{"n_layer": 8, "n_head": 3, "n_kv_head": 3, "norm": "rmsnorm", "positions": "rope", "qk_norm": false, "init": "uniform", "lr_mult_down": 3.0, "beta1": 0.95, "lr_head": 0.00714, "seq_len": 1024}
Each number is 128 + 32 x the weight over its row's rms, rounded and kept within 0 to 255. Layers, rows and columns count from 0. The size above them is the row's rms in percent of the matrix's.

# layer 5 attention value, 96x96, rms 0.142, rows 16-31, columns 0-95
size [102 107  99 107 100 111  91  94 115  97  90  94 104  92 101  99]
[[142  84  67  93 133  96 125  99 159 105 128 160 135 102 134 117 127 134 188 167 168  25  96 139 111 178 140 100 133 132 145 219 121 148 113 104 125 173 146 100 126  98 110  89 124 121 131 194 147  94 118 113 140 111  96 175 161 135 177 138  83 138 115 153 117 128 103 154 196 177 151  98 177 139 115 166  98 125 150 117 126 108 195 137 165 151 156 124 117 159 143 150 141  88  70 160]
 [148 142 110  84 101 133 180  93 106 100  97 122  99  86 120 131 132 191  94 149 113 147 164 151 142 116 149 143 118 130  86  96 157 129 102 126 162 128  74  74 130 143 113 172 144 146 119 141 166 147 148 170  62 108 164 103  91 126 131 154  37 142 107 137 141  97  82 109 138 147 139 164 108 148 182 118 156 154  83 124 123 123  93 188 127 119 105 179 118 153  86 206 138 110  28 101]
 [127 146  54 160 139  97 146 145  91 128  87 177 161 108 111 162 113 165  76  99 175 123 147 162 137 110  82 123 155 185 129  96 122 130 156 160 154 119 169 121 161 159 161 133 146 146 109 171 138  96 169 158 110 150 193 109 116 157 128 165 104 155 170  78 126 165  98 153 140  77 100 192  84 121  85 134 101 147 169  89 131 112  45  83  68 140 140 108 142 124 110 136 166  90  86 134]
 [ 88 151 139 121 181 147  97 137  94 136 145 122  59 109 157 102 148 191 119 130  78  73  89 147 141 112 107 118 129 182  93 140 123 103  98 133 150 119  69 142 118  77  95 166 111 146 101  94  99 127 129 106 159 151 151 158 122 148 123 158 150 109 140  61 133 138 168  97 128 183 113  73  77 119  96  87  98 161 166 139 147 133 178 133 142  80  99 198 153 169 220 134 124 145 143  94]
 [ 76  98 139 135 135 149 124 158 105  93 151 166 123  83  84 122 183 144 167 127  77 167 102 172 183 147 101 131 112 128  79 148  74 114  88 138 123 162 117 183 196 154 188 150 143 100 123 168 160 148  82  87 108  95 138 173 130 109  94 160 162  98 126 149  85 148 167 145 120 150 172 107 137  93 116 137 134  69 131 163 135 131 175 101 149 129 145 134 119 137  49 179 187  92 138 157]
 [147 179 155 173  96 139 129 155  97  95 160 124 199 119 180 134 127 150 117 137 119  83 150  98  81 122 161 149  97 113 127 101  66 101 175 173 160 157 123  93 106  92 140 119 137 112  78 103 150 112 123 108 148 106 131 110 135 109 116 198 209 141 129 137 163 137 169 152 122 152 149 171 200  70 153 130 167 151 176 112 195 109  98 155 139  79 126 158  91 104 110 167  86 109  88 137]
 [132 103 166  97 159 102 205  88 131 167 142 109 161  83 133 164 145 134 142 172 135  76 163  94 141 133 143 161 159 103 138 109  98 161 103  81  89 122 146 101 122 156 109  96 101 164 157 155 142 132  94  82 163 132 170 124 150 116 135 165 118 104 157 152  64 178 148 122 127 123  81 160 131  99  94 191 157 132 144 133 107 191 137  72 160 206 152 102  87 133 116 163 110  96 118  44]
 [122 195  88 136 110 117 158 147  96 173 151  93 170 136 114 129 100 142 104 101  21 122 106 144 103 122 132 118 154 113 111 177 167 125 151 127  82 122  60 141 141 122 116 157 100 126 119 167 165 106 183 221 182 128 116  90 134 100 102 134 156 101 115 179  95 143 199 138 138 116 113 147  99 100  86 133 125 161 145  88 131 179 126 138 147 152  82 138 181 120 128 110 170  95  83 157]
 [135 180 176  54 155 126 104 115 120 103 119 137 139 150  87  61  93  64 157 119 165 158  91 177 108 144 119 139  94 157 117 112  99  90 174 123 192 129 119 128 145  93 104 141 129 121 127 171 195 145  71  92 146 115 164 146  92  82 140  33  80 120 117 108 132 127 131 105 146  96 154 125 119 116 149 136 120 136  91 103  97 155 149 178 103 115 131  99 105  92 132 129 170  77 201 143]
 [105 119 109 123 110 115 108  70 104 128 135  99 127 156 100 203  86 218 140  97 140 172  65 132  93 152  71 203 138 140 116 141 156 120 190  91 160  82 108  88  86 122 131 123 140 106  73 181 123 118  92 138 134  93 121 127 107 133  83 165 138  58  87 112 120  78 116 176 140 119 183 128 117 114 171  67 166 137 145  99 133 118 131 106 171 120 109 146 130 102 152 122 141 158 119 102]
 [108 190 147 135 170 119 170 119 104 139 163 122 116 104 173 116  93 141 171 148 102 150 212 106 119 121 192 146  87  99 119 146 147 124  40 132 106  92 136  59 132 111  97 164 169 116 144 123 104 116 136 101 101  89 195 131 145 126  97 101 114 123 137 164 174 146  76 130  89 104 110 156  85  96 138 145 117  75 124 132 164 149  54 138  67 113  68 157 126 122 106 105 129 157 174 134]
 [138 120 118 104 110 103  65 179 103 100  91 161 121 122  98 152 167 126 104 147 114 118  55 112 105  82 122  64 129 184  91  91 111  74 162 126 122 110 157 103 155 100 141 160  46 134 180 159 103 157  94 120 102 151 114 108 118 176 143 117  85 130 155  78 140 155 133 137 144  79 104 203 147  99 154  76 160 105  90 150 127 124 129  81 147 101 120 166 112 192 170 149 141  85 151 144]
 [155 115  83 107 105 101 125 147 100 101 127 118 100 156 164 109  94 136 196 162  80 104 197 106 131 144 159 168 170 136 138 105 164  64 108 109 149 101 123 117 129 140 125 103 194  77 176 136 172 135  80 186 167  96 144  57 110 117 161 138 165  83  99 106 112 126 160 104  70 158 108 118 146 160 126 117 193 118 202 145  96 117 136 119 137 145  82 117 128 125 115 160 130 180  80 135]
 [105  75 163  81 106 172 143 114 116 140 189  36 177 192 165 147 149 106 134  98 116  86 139  87 189 110 152 110 121 165 112 136 114 114 162 143 115 107 129 110 184 164 106  89 168  93  92 158 162 130  93 109  80 131 126 127 176 155 178 158 149  95  96 153 100 112 103 173 157 149 123  62 111 111 106 122 146 102 163 127 132 111 173  98 147 185 178 167  86 106 137 107 115 113 115 114]
 [ 77 122 170 115 169  48 122 164  94 107 154 142 178 144 136  86  42 167  87 123 187 149  99 122 110 174 127 159 161 129 169 134 183 139 139 140  92 147  89 108 114 157 134  96 123 156 125  81 159  74 121 178 109 129 175 103 121 125 128 146  79 142 161  72  93 156 184 138 139 170 163  92 159 116 105 111 117 135 124 148 137 124 104 102 112 105 141  90 131 170 158 123 112 210  95 121]
 [135 159 164  41 139 147 122 133  87 127 134 122 112 169 119 162 150 195 120 122 157 147 104 155 116 112 170 160 136 126 100 173 152 133 109 183 104 111 108  98  85 134 125 153 148 102 176 168  66 166 143 103 150 146  77 150 160 111 165 119 162  79 110  97  73 119 105 150 130 127 162 156 105 121 173 195 156 133 196 157 106 104 115 120 184 177 106 133 205 146 158 151 149  87 149 152]]
# layer 5 attention output (transposed), 96x96, rms 0.119, rows 16-31, columns 0-95
size [ 90 103  96 104  96 105  97  93 114  95  90  90 103  93 101  94]
[[142 122 151 127  99 187 150  68 128 171 143  80  92 110 136 138 127 157 113  93  84  74 126  95 173 120 128 116 129 154  45 107 133 136 138  65 147 171  76 158  99 185 145 216 179 129 160  84 116 139 173 113 107 178  86 103 101 155 115 156 141 135 135 123 132 117 144 133  77 135 123 123 140 108  71 169 143  84 112 100 133  93  73  88 122 107 106 170 112 143 136 112  84 143 169  91]
 [100 100 150 168 159 131 109 185 118 121 191  76 177 112 122 198 162  98 158 165 141 175 141 127 131 186 101 130 174 124 125 112 115 127 172 112 155 120 167 108 123 112  81 137 102 115  89 153 130 201 138  87 151 150 165 133 107 109 143 101 154 156  91  97 126 184 187  91 145 138 125 154  99 135  48  80 136  91 151 123 139 139 128 119 129  77  78  49 114 115 125  89 116 126  92 156]
 [ 96   9 147 150 110 105 119 120 140 128 114 118 175 114  99 150 114  87 136 160 116 110  73 136 185 108 124 133 157 134 175 101  90 177 130 146 157  71 129 108 161 157 119 135 110 105 116 170 127 172  86  88 156 155  97 169 146 115 111  97 120 115  60 138 138 169 106 165 100 150 153  94 148 127 110 100 146 157 114 158 166 160 105 115 190  83 137 154 105 148 166 101 165  51  72 123]
 [154 129 118  93 166 145 186 118 109  96 116  92 120  97 100 151 155  82 126 144 132  94 101 137  98 172  98 117 101 102 145 169 182 140 134 154 102  86 104 152 135  95 183 122 119  94 168 134 109  98 111 151 147 160 177  71  99 178 116 165 115 100 130 167 116 178  79 111 154 114 144 188  95 133 162 158  65 100  48  93  92 103  98 155 134 182 138 122  78  99 175 135 173 176 128 104]
 [ 73 164 109 112 128 169  93  94 113 130 129 145 162 145 116 116 141 142  72 152 156 123 108  89 124 133 118 150 132 170  95 158 116 146 159 122 147 111 201 152 109 110  83  73 104 105 162  95 129 134 153 123 155 109 169 101  65 157  75  69 111  65 105  82 135  85 160 193 121 164 135  72 100 128 115 199  76 125 129 113 135  89 135 136 132  61 119  96 158 137 189 123 117 185 137 146]
 [167 129 115 161 130 114 133 155 157 111 163 175 129 169  91 152  99 133 151 207 171  88 103 182 113 123 127 137 159 163 106 147 137 140  85  75 101 157 172 182 165 162 124 108 185 149 175 110 143  99 149 179 140 158 165 100 107 116 146 112 105 116 131 164  94 169 141 114 137  66 125 102 100 105 126 136 141 146  99  93 117 133 200  90 117 100  98  67 134 177 144 179 133 110  42 114]
 [172  98 118 173  89  69 130 129 104 132 101 177 121 115 136  82 110 125 156 112 120 173 112 162 154 127  94  65 129 121 113 134 178  46 181  99 189 153 105 134 175 131  69 134 118  94 113 131 120 165 149 137 113 178 119 149  57 145  92 169 133 115 113 127 142  77 159 140  95 122 101  82 110 131 128 196 112 121 163 108 150 103  57 123 185 122 117 178  99 178 126 144 112 143 113  97]
 [159 174 159 122 115 159 173 140 144 150 101 154 114 139 120 117 189 175 113 177 133 131 110 148 190 107 131 148 145 148 197 159 175 149 142 141 187 105  67 133 148 166 126  94 113 161  37 108 156  77 146 154 165  79 120 102  84 104 120 141  89  86 156 103 117 137 137 128  94  95 174 182 132 140 142 100  98  82  84 165 115 155 131 154 129 113 107  78  59 137 104 117 165 114 118  98]
 [ 66 108 110 102 135 127 217 121 112 144 136 113 203 183 174 101 159 117  96 157 103 123 153 106  80 114 108 137 118 145 128 121 140 166 127 109  72 145 107  80 102 146 143 110 126 125 128 105 111  89 204  88  37 148 171 129  97 141 144 152 149 119 176 122 189 114 108 157 177 128 103  98  60 121 100 139 152 124 174 119 169 102 133 157 140  87 159  94 116 171 101 140 129 168 108 152]
 [ 82 150 108 125 187 123 122 117 188 117 183 165 167  79 169 121  78 153  86 149 127  74 172 143 158 103 119 134 156 131 150 140 153 122  92 107 149 147 107  94 110 118  86 134 127 173 147 104 114 110 203 141 131 124 143 210 140  89 125  94 110 150 170 156 114 143  66 127 127 106 179  85  97 119  74 111 114  63 107 125 119  93 112 136 130 198 128  61 158  95 118 128 145 132  81 160]
 [115 121 105 143 154  79 102 190 108  85 122 102 164 136  73 118 121 116 102 136 120 141 113  85 133 121 123 131 103 105 138  81 132  84 131 153  56 147 190 100 119 116  97  74 177 149 124 124 160 162 120  81 107  94 169 139 130 100 161 105 202  93 125  98 119 120 151 107 187 100 126 106 179 165 129 126 117 139  89 124   5 135 141 157 171 124 147 127  91 105 191 137 124 154 158 122]
 [143 119 134 126 157 212 169 147 113 127 159  58  98 172 141 149 160 116 206 176 166  75 151 166 142 140  97 128 103  88 143 143  82 204 124 117 160 102  75 114  80  92 140 160 120  88 180 173  99 162 148 124 114  96 143 178 166 128 114 100 119 145 115 134 137 126 167 151  76 175 131 138  97 154 125 163 106 168 112 120 140 145 166 152 146 165 122  97 101 177 116  98 159 176 123 152]
 [ 71 132 131 192 155 169  88 126 125 122 202 156 123  92  62 144 103 140 164 128 185 198  50 146 110 103 122 151 127 110 138  77 143  82 124 127 191 179 163 201 110 136 116 156 113 119  74 109 146 106 146 140  94 140 130 115 112 140 138 149 114  90 180 109 165  83  85 105 182 107 144 113 148 140 162 118 121 148 159 126 135 141 148 170 153 126 124 107 167  89 180 109 126 161  88 122]
 [126 126  82 167 122 112 171 105 148  93  74 133 107  63 114 112  46 182  79 185 167 138 106 113 103 148  91  88 113 107  79 159 135 185 102 106 136 121 141 164  93  59 141 122  92 118 139  79 127 121 173 120 157 137  89 147 148 168  82 133 122 142 135 137  87 106 144  63  99 127  94 126 137 128 149 145 146 140 110 127 137  89 118 148 101  29 118  83 127 176  85 139 130 160 102 122]
 [105  89 128 141 115 168 102 135 131 127 161 114 123  86 135  99  91 207 158  93 129  95 109 139  62 137 199 140 151 150 156 121 157  58  99 130  84 151  61  89 191 127 142 127  84  96 133 151 186 164 104 121 172 176 101 153 146 144 154 121 149 150 174 126 176 106 167 160 112  90 163 143 107 111 110 101  49 142 115 167 137 123 133 114 158 149 113 121 120 118 191  70 151 102 133 124]
 [112 133 152 145 119 198 107 177 100 143 132 186 160 102 163 105  97 150 104 131 126 110 122 170 139 134  91  78  81 104 119 157  94 174 189  91 141 126 120 109  77 142 163 123 132 161  72  72 210  92 145 152  93 116 156 135  58 116 190 173 120 140  84 147 107 157 118  88  74 139 137 139  64 127 144 103  83 120  95 160  82 156 114 138 104 132 155 115 125 165 105 105 149 170 131 139]]
# layer 5 attention query, 96x96, rms 0.122, rows 32-51, columns 0-95
size [108  91  71 113  93  96  86 100 105  85  87  95 113 102 109  95  67 103  96  87]
[[105 125 145  84 104 128 101 148 116 164 128 156  68 151  89 141 150 173 130 145 179 152  95 159 133 169  83 165 113  89 116  70 110 128 103  68 121 112 111  89  98 110  81 119 135 182 147 162 101  90 180 176 114 143  87 146 152  94 162 109  85 188 137 169 142 154 187 123 105 140 179 162 125 111  83 163 102 173 110 123 150 135 123 169 131 144 107 105  86 112 200 103 119 177 115 183]
 [159  89 138 137  74 131 105 124 124 125 154 156  86 156  61 132 148 155 190 101 123 127 115  97 139 115  66 178 133 116 160  77  89  93 169 144  85 140 110 101 140 119  86 133 164 140 152 113 134 113 153 167 176 118  99 140 186 106  90 100 150 134 100 150 122 118 157 161  66 154 192 150 158 163 101 144 123 181 115 180 141 101 116 177 104 165  94 137  60  97 160 159 116 207 137 141]
 [126  96 153 142 199 193 107 112 131 161 125 112 137 109 106 146 184 185 125 107 144 133 161  65 133 157 175  66 122 138 114 133 184 107  60 154 160 149 115 170 164 161 150  84  80 110 102 140 173 103  91  68 129  81 110 130 176 111 151 115 105 113 164  57  96 133 152 131 148 123 106 141 131 125 150 106 152 112 156  93 100  98 167 177 184 108 163 122  92 145  89 133 154  82 101 132]
 [110 130 109  66  75 142 117 103 122 108 164 141  68  99 117 124 174 118 119 169 161 131  86 135 112 169  85 148 127 111 126 125  73 120 139 120  78 124  98  91 123 126 138 123 125 138 117 175 144  77  81 135 187 100 122 123 161 127 163  97  92 201 113 167 134 188 180  99 103 165 199 158 112 133 119 127 158 153  89  96 144 131  13 110 154 167 121 120 125 151 140 112 112 142 159 178]
 [143 146 170 124 103 122 119 103 136 180 105 125 135  68 109 136  89 139  56 148 139  28 143 165 133 153 138  94 118 134 104  64  59 126 124  90 125 166  88 122 105 151 179 174 111 146 160 126  73 175 138 123 148 127 142 115 164  87 168 131 111  95 129 175  69 128 164 162  78 149 146 114 187  95 161 133 133 101 127  81  94 158 115 152 172 104 119  84 126 163  67 125 109 131 117 133]
 [124 121 164 163  67 118  78  95 110 106 127 104 165  92 108  96  85  95 143  81  71 104 170  92 151 189 150  76  73 177 200 105 133 143 159 173 123 124 162 189 141 183 147 127 125 122 158 122 132 131 124 141 126  92 168 137 153  75 138 107 184 134 177  95 132 106 188 153 160  88  96 179 110 149 132 140 158 161 129 143 150  75 146 130  82 145 136 111 158  98 128  89 144 124 167 125]
 [132 156 117 122 109 122  84 143 150 156 115 140 100 161 137 139 151 155 130 196 120 139  80  95 127 153 162 123 115  97 114 101 133 197  54 166  91 120 120 149 120 186 192 134  81 103 179 180 182  98 155 124 103 147 112 141  91 101 100 137  80 170 178 187  91  78  97 170 177  43 122 102 128 117  90 150 143 132 112 101 186 121  89 140 133 111  99 108 104 116 152 114 108 124 152 120]
 [128 133  81  92  58 133 149 142 116 142 117 141 106 149  60 131  71 156 102 151 130 149 143 131 115 151 138 132 165  52  81 110 110 143  90 120  74 117 111 133 137 127 122 116 164 150  55 153 131 113 188  90 115 120  87 143 135 165  95 107 114 110 131 105  98 165  87 180 111  74 151 135 186  91 132 147 155 166  83 131 164 118 154  70  90 168  41 126 110  74 120 128  85 135 120  97]
 [167 141 143 109 182  95 117 123 161 159 109  27 142 119 139 160 130 118 104 102 117 139 121 152 176 164 162 116 170 131 197 116 112 118 143  86 164 160 170  84 186 128 101 109 106 199 142 171 128 136 147 140 109  98 102 127 137 126  94 129 123 152 125  99 114 108 128  90 115 170 145 190 119  95 173 143 126 189  35  95 150 125 121 151 110  72 108 187 157 185 131 129 122 133 156 127]
 [151 144 115  96 133 149 163 128 160  97 103 132 201 117 136 159 147 157 118 140  71 158 145 161  71 146 106 171 124 123 147 152 151  97 108 131 147 126 126  85 185  56 126 126 164 114 111 132  83 187 185 138 109  66  70 137 150 167  76 101 121 141  84 119 123  89 172 119 128 122 168 155 144 157 102 145 107  37 163 121 162 207  78 104  98 146 106  87 122 111 123 123 135 130 100 150]
 [ 64 129 102 161 123  86 120 140 165 146 156  90 174 140  90 112 130 113 134 152 112 151  98  53 136 192 103 162 216 130 152 185 120 161 106 154  96 147  79 125 147 125 129 131  86 131 106 129 120 188 136 152  70 138 152 143  54 206 135 127 120 132 120  96 139 158 101 135 172 125  36 163 180 122 121 119 104 100 122 105  81 123 154 138 144 119 113 136 160 101  94 145 133 161 121 115]
 [ 70 114 115 125 139 167 136 134 126  71  89 119  67 170 159 160  89 172 142 123 148 160  87 121  89 138 103  73 122  66 160 185  94  66 134 129 108 204 162 126 116 116 159  92 109 172 117  72 162 115 151 148 142 159 163 109 124 152 129 155 149 101 187 128  79 105 126 123 124 138 159 133 107 109 149 136 148  68 156  76 132 171 160 124  97  72 162 123 118 118 118 148  83  69 112 158]
 [106 139 177  86  89 140 136 167 147 146 148 162 143 144  94 177 102 118  90 145 142 159 117 114  98 131  68 125 146  99 103 136  59 204  69 119 131 157 179  75  84 123 125 123 137 121  91  77 110  96 145 141  87  96  83 189 144 160 160 158 131 142 137 163 164 130  77 112 153 116 190 127 107  78 132 177 115 134 118 119 122 132  97 150 148 138  90 110  93 112 202 107  96 201 122 132]
 [ 77 101 146 157 173 141 141 117 133 163 140  87 185 155 137 132 118 165 142 119 108 116 106  69 122 141  96 129 168 178 181  98 137 143  50 170  81  92 173 151 178 179 113 151 131 156 117 110 154 158 143 175 141 153 152 139 129 122 162 154 168 104 151 120 185 187 110 200 163 125  90 124 152  92 169 169 177 152 108 124 141 125 206 146 156  95 173 101 142 149 133 128 166 102 133 131]
 [208 107 129 155 118 129 116 198  84 107 102 141 162 135 128 121 125  73 164 118 170 130 125  87 109 150 112 121 144 108 148 118 133 134 169 152 132 145  73 153 100 128 154 118 121 170  96 118 184 113  72 107 168 152 118 118 154 164 160 142 190 128 173 132 162  89  84 153 128 141  80 127 105 184 221 120 103 173 123  79 130 106  98 106 142 109 162 136 170 182  64 134 124 122 133  65]
 [131 183 147 127 126 138 204 110 132 130 123 117 137 132 118 122 126 139 121 156 120 147 155 159 149 162 140 162 132  55 111 122 157 105 162 131 160 163 140 127 137 111  41 184  98  97 112 120 156 139 130 138  75  92 189  82  83 126 135 187 139 137 128 100 155 118 114 108 169 121 131  73 154 219 201 160 128 126 132 106 123 100 189  97 122 130 167  94 171  89 168 113 148  73 168  99]
 [132  45 137 154 106 145 121 170 105 150 115 106 126 123 179 120  79 113 172 118  77 142  93 141 119 107 136  95 121 133 165  94 144 134 139 159 186 145 139 149 195 191  95 109 109 131 112  92 109 114 141  85  91 142 183 123 160 138 117 153 117  96 111 179  80 130 117 172 124  57  78 127 116 176  86 129 106 114 137  93 167 154 180 119 141 146 177  79 184 133 120  91 135  97  51 138]
 [102 190 110 171 140 128 138 123 127  84 166 130 124 126 165  95 115  52 152 129  54 141 151 136 148 134 161 113 110 186 210 197 122 149 155 210 107 126 114 110 155 148  96 114 140 134  98 137 155 166  92 133 153 157 184 123 116 127 129 134 189 110 157 110 160  67 115 171 143 117 132  84 162 132 193  70 157  96 145  97 147 110 109 135 125  83 168 162 160 154 151 122 147 149 126 128]
 [ 37 104 142 125 133 152 160 142  93 105 125 224 137 164 110 178 108 102 132 178 108 141 153 152  85 105 189 175 111  98 102 135 116  91 157  79 122 144 165 124 100 131 164  60 142 118 118 149 156 137 128 126 109 140  70 155 126 190 114 169 115  80 108 135 156 169 132 121 151 108 112  76 144 103  83 117 135 109 116 152 120 156 179  70  87 153 141  83  83 112 132 164 149 108 126  79]
 [131 168 156 121 152 102 142 118 111 153  73  86 110 154 121 128 105 125 162 125 109  97  97 115 100 142 124 135  97 103 199 144 119 100  89 153 135 137 116 104  97  96  61 138  99 126 125 179 129 144  97 124  84 201 151 166 221 104 143 168 130 146 149 157 148 107  93 154 180 125  66 147 122 138 172 145 159 113 152  64 150 128  80 166 154  61 166 173 168 171 156 105 108 101  90 150]]
# layer 5 attention key, 96x96, rms 0.131, rows 32-51, columns 0-95
size [ 77  86  95 109  96 110  89 102  98  92 110  89  79  93  87  92  83  97  95  87]
[[148 122 172 121 145 136 173 114 144  64 128 147 140 128  95 171 157 186 150 101  86 112 138 124 150 110  89  67 134 173 163 164 137 136 157 141 122 196  85 127 115  51 138 146  72 197 118 135 135 116 182 133 121 140 122 200  93 135  62 134 142 133 118 122  92  93 108 118 130 126 145 114 164 136  98 122 160  86 116 105 104 217  63 127 111 167 115 149 108 112 135 166 122 171  89 144]
 [121 158 139 133 111 129 209 175 153 105  99 162 127 157  97 163 106 110 127  97  70 104 132 157 128 178 135 131  98 120 184 167 100  96 179 110 186 139 145 132  97  81 102  71 137 129 152 124 117 118 115 156  60  87 167 113  96 105 118 191 148 139 135 140  61 126 125 119 110  60 101 146 133 100  94 164  72 144 173 138 127 199 125 143 121  89 103  83 149 142 148 177  97 155  93 139]
 [179 126 118 124 167 121  96 131 155 113 109  32 140 113 167 123 156 101 163 167 150 121 134  80 146  89 142 113 146 133 147 163 146 124 166 129  77  75 165 173 206 142 140 154 153 106  93 109 115 170 126  90  80 150 190  99 130 140 103 157 123 103 149  98 150 152 149 155 132 186 140 152 135 141  85  97 140 188 135  89 104  88 113  95 161 112 150  88 161  93 155 107 177 181 191 117]
 [ 87 150 151 179 150 145 147 157 139  68 136  99  73 149 102 120 134 179 106 112  94 122 143 163 189 131 147 116 154 168 137 166 147 113 164 118 150 124 133 134 157  92 121 140  98 157 179  83 121 103 110 125  90 134 201 163 166  94 115 107 115 148 140 164  95  25  81 119 151  92 167 114 127 139 123 109 134 126 111 201 155 139  97 167 113 157  65 136  87 115 155 108 100 103  77 190]
 [ 92 158 130 145 122 135 124 110 113 111 175 138 148 118 169 166 154 192  65 137 158 142 151 102 110  60 122 145 102  93  68  88  81 139 157  36 191 137 148 114 153 152 182 105 102 130 179 103 144 101 160 129  99 117  94 129 101 199 163 157 139 123  89 108 148 119 106  78 151 141 110  68  99 137 143  90 162 118  91 134 129 124 192  97 126 154 162 106 125 118 159 169 130 125 158  87]
 [127  94  85 163 179 129  42  83 131 153 122 160 135 101 182 139 151 104 112 174 184 116 173 103 110  90 127 164 163  84 137 121 126 184  83  85 145  96  95 114 138 104 204 144 136 148  88 108 167  74 109 128 106  93 103 103 117 156 132 138 174  84  93 137 184 163 158 138 126 133  88 134 153 135 150  83  87  78 131 164 134  75 154 122 165 107 188 135 140 106 146 113 127  87 110 126]
 [ 63 205 103 140 205 145 162 130 150 148 165  77 167  99 179 113 143 146 126 194 138 217 172 172 196 131 120  87 124 123 121 126 160 139 147 134 137 143 118 131 156 121 145 131  98 119 102  73 147 172  72 142 145 111 111 112 172  96 145 111 127 163 115 137 147 189  77 133 128 140 127 138 189 102  46 143 141 130 102 127 140 121 136 130 174 125 159 138 149 100  89 126 151 133 155 151]
 [139 103 118  60 150 122 143 180 141 135 152 136 116 187 133 132 150 122 175  89 118  61  73 115 119  97  88 154 144 186 152 193  88 108 128 129 161 169 183  37 114 100 114  91 151 113 119 135 102  98 133 141 132  66 111 102  92 125 135 179  99 161 110 102  34  79 142 140  79 114 126 115 140 138  48 137 130 115 161 121 166 112 130 152 153 147 108 119 138 110 124 165 121 136 139 125]
 [137  92 106 141 112 106 126 111 107 142  96  94 117 145  77  99 123  87 121 151 126 105 122 108 127 101 117 101 116 143 122 125 148 134 152  86 103 144 126 136 146 110  97 137 150  89 110 131 140 140 145  75 201 155 132 113  84 159  78 147 126 143  47 125 163 194 166 142 163 143 140 210 151 128 109 146 171 147 208 125  73  50 138 113 110 167 156  86 117 185 196  79 141 119  77 160]
 [161 114 137 128  94  32 113 149 110 124 164 161 134 139  74  92 166 104 166 114  80 122 175 155 128 115 167 145 146 142 149 110  78 155 172 171 156 130 110 193  98  66 132 104 190 187 191 122 139  65 144 159 159 184 116 135 140  81 134 124 114 188 160 110 148 144 123 163 160  91 110 124 130 141 104 136 131 114 147 137 115  91  63 174 115 105  84 155 108 137 117 121  93 131 132  92]
 [125  91 156 133  95 152 151 181 152 138 128 145  80 202  80 157 104 127 109 108  90 132 121 145 142 116 128 107 143 143 129 163 118 125 152 138 163 143 179 113  71  57 158 134 155 188 140 119 112  93 101  97 139 125 141 182 105 140 164 165 147 221 153 155  91  74 142 122 160 112 135  94 140 131 129 192 204 137 132 139 190 195 126 151 106  89  95 141  83 148 145 117 111 140 100 161]
 [171 160 104 144 123 171 124 158  38 114 196 143 102  79 145 141 122  21 151 170 157 152 108  93  86  84 147 119 161  62 100  95 124 124  84 162 103  95 143 126 103 107 122 152 117  99 121 152 158 131 124 130 135 136 169 136  99 157 189 112 114 179 145  97 143  92 105 127 168 125 104 122 115 141 107 141 110 162  92 161 120 181  84 157 130 196 118 112 104 171 144  89 131 168 103 136]
 [136 133 114 106 131 103  62 142 116 100 133  99 121 118  91 120 171 184  94 175 113 137 150 159 103  92 133 196 130 114 133 129 130 138 132 166  69 107 133 160 101 126 137 155 109 179 134 128  91 160  66  54  98 127 142 101 121  84 142 168 152 112 134 129 130 137 154 163 100 134  97 148 123 225 166  88 165 110 139 140 170 120 130 121 179 115 189 157 125 206 159 125 186 145 187 156]
 [152 131 132 113 131 159 100  76 100 138  68 127 122 121 101  49 146 196  95 180 125 134 133  79 111 117 101 149 129 129 113 141 133 122 152 129  94  93  80 153 114 190 179 154  92  97 147 121 101 126  92 125 108  92 174 127  91  80  82 170 180 147 157  83 134 163 125 145 125  99 144 112  63 137  42 167 123 195 137 132 164 117 191 125 134 115 143  95 124 128 151 125 122  84  86 159]
 [211 125 117 147 212 135 176 115  86 105 176 133 130 157 131 103  74 144 151 127 141 120 139 147 166 124 163 135  85 122 145  97 149 155 113 154 108 113 124 103 117 125 130  81  78 130 138 146 105 134  90 111 110 152 202 119 136 139 192 185 121  78  65 100 167  77 163 119  73 145 123 113 167 133 124 143 104 105 127  58  97 133 156 124 133 131 168 143 193 101 164  64  94 136 104 116]
 [128 119 170 148 193 165 155 125  98 120 110 119 122 110 139 173 133 124 135 113  93 129 139  84 173 107 139 124  53 126 184 135 102 110 111 122 188  62 136 123 140 152 112 164  95 145 106 166 157 116 138 129 122  86  99 175 127 110 142 109 155 175  77  93  99  98 110 183 125 152  66 159  51 103  95  53 148 128 166  91  97 145 149 184 122 132 117 182  96 124  67 107 149 167 107 140]
 [133 178 110 107  95 176 145 141 130 130 115 185 157 139 171 173 177 132 127 141 155 152  93 128  64 145 124 135  69 129 129 176 110 114 128 132 108  94 160  99  98 153 117 141 198 124  94 121 134 155 159 106 163 127  65  92 144 171 117  98 103  51 111 176 104 146 135  77  89 151 183 142  90 140 137 100 130 166  73  86 115 172 139 107 120 172 133 146  43 117 149 148 161 145 169 157]
 [130  57 144  85 110  69 169 133 139 120 151  98 173  54 106 142 125 148 102 153 153 185 109 124 116  65 100 169 161 101  99 131 106 125  71 169  53 161 157 194 108 115 132 125 130 137 145 102 139  91 120 101 154 125 125 103 166 106 130 119 134 113 169 104 158 137 136  80 155 145 106 106 120 116 136 134 144  77 128 118 107 108 193 143 104 163 115 123 102  38 147  77 162 127 170  75]
 [173 128 141  87  94 176 153 175 179 157 108 123 113 117  85 115 110 141 199  90 119 105 113 166 164 116 150  95 157 126 119 155 162 104  88 170 119 140 130 133 141 134 117 161 110 162 171 149 153 175  64 128 130 119 152  82 225 103 154  67 123 126 141 125 132  64 179 114 125 135 114 128  65 143 151  69  79 120 121 113 149  79  88 161 167 103 145 135 134 148 176 109 112  72 152 130]
 [ 77 120 116 142 100 138 172  89 114 148 144 124 103 120 148 186 124 130 121 146 163 155  74  55  82 138 169 160 154 103 158 106  85 129 118 128  84 104 152 117 145 144 124 119 114 100  52 174 160 194  99  91 174 105 153 100 170 174 149 125 135 160 139 117 167 110 161  65  84  70  93 141 103  98 133  93  67 136 142 113  93  68 111 138 117 105 122 142  83 144 139 120 163 111 136  59]]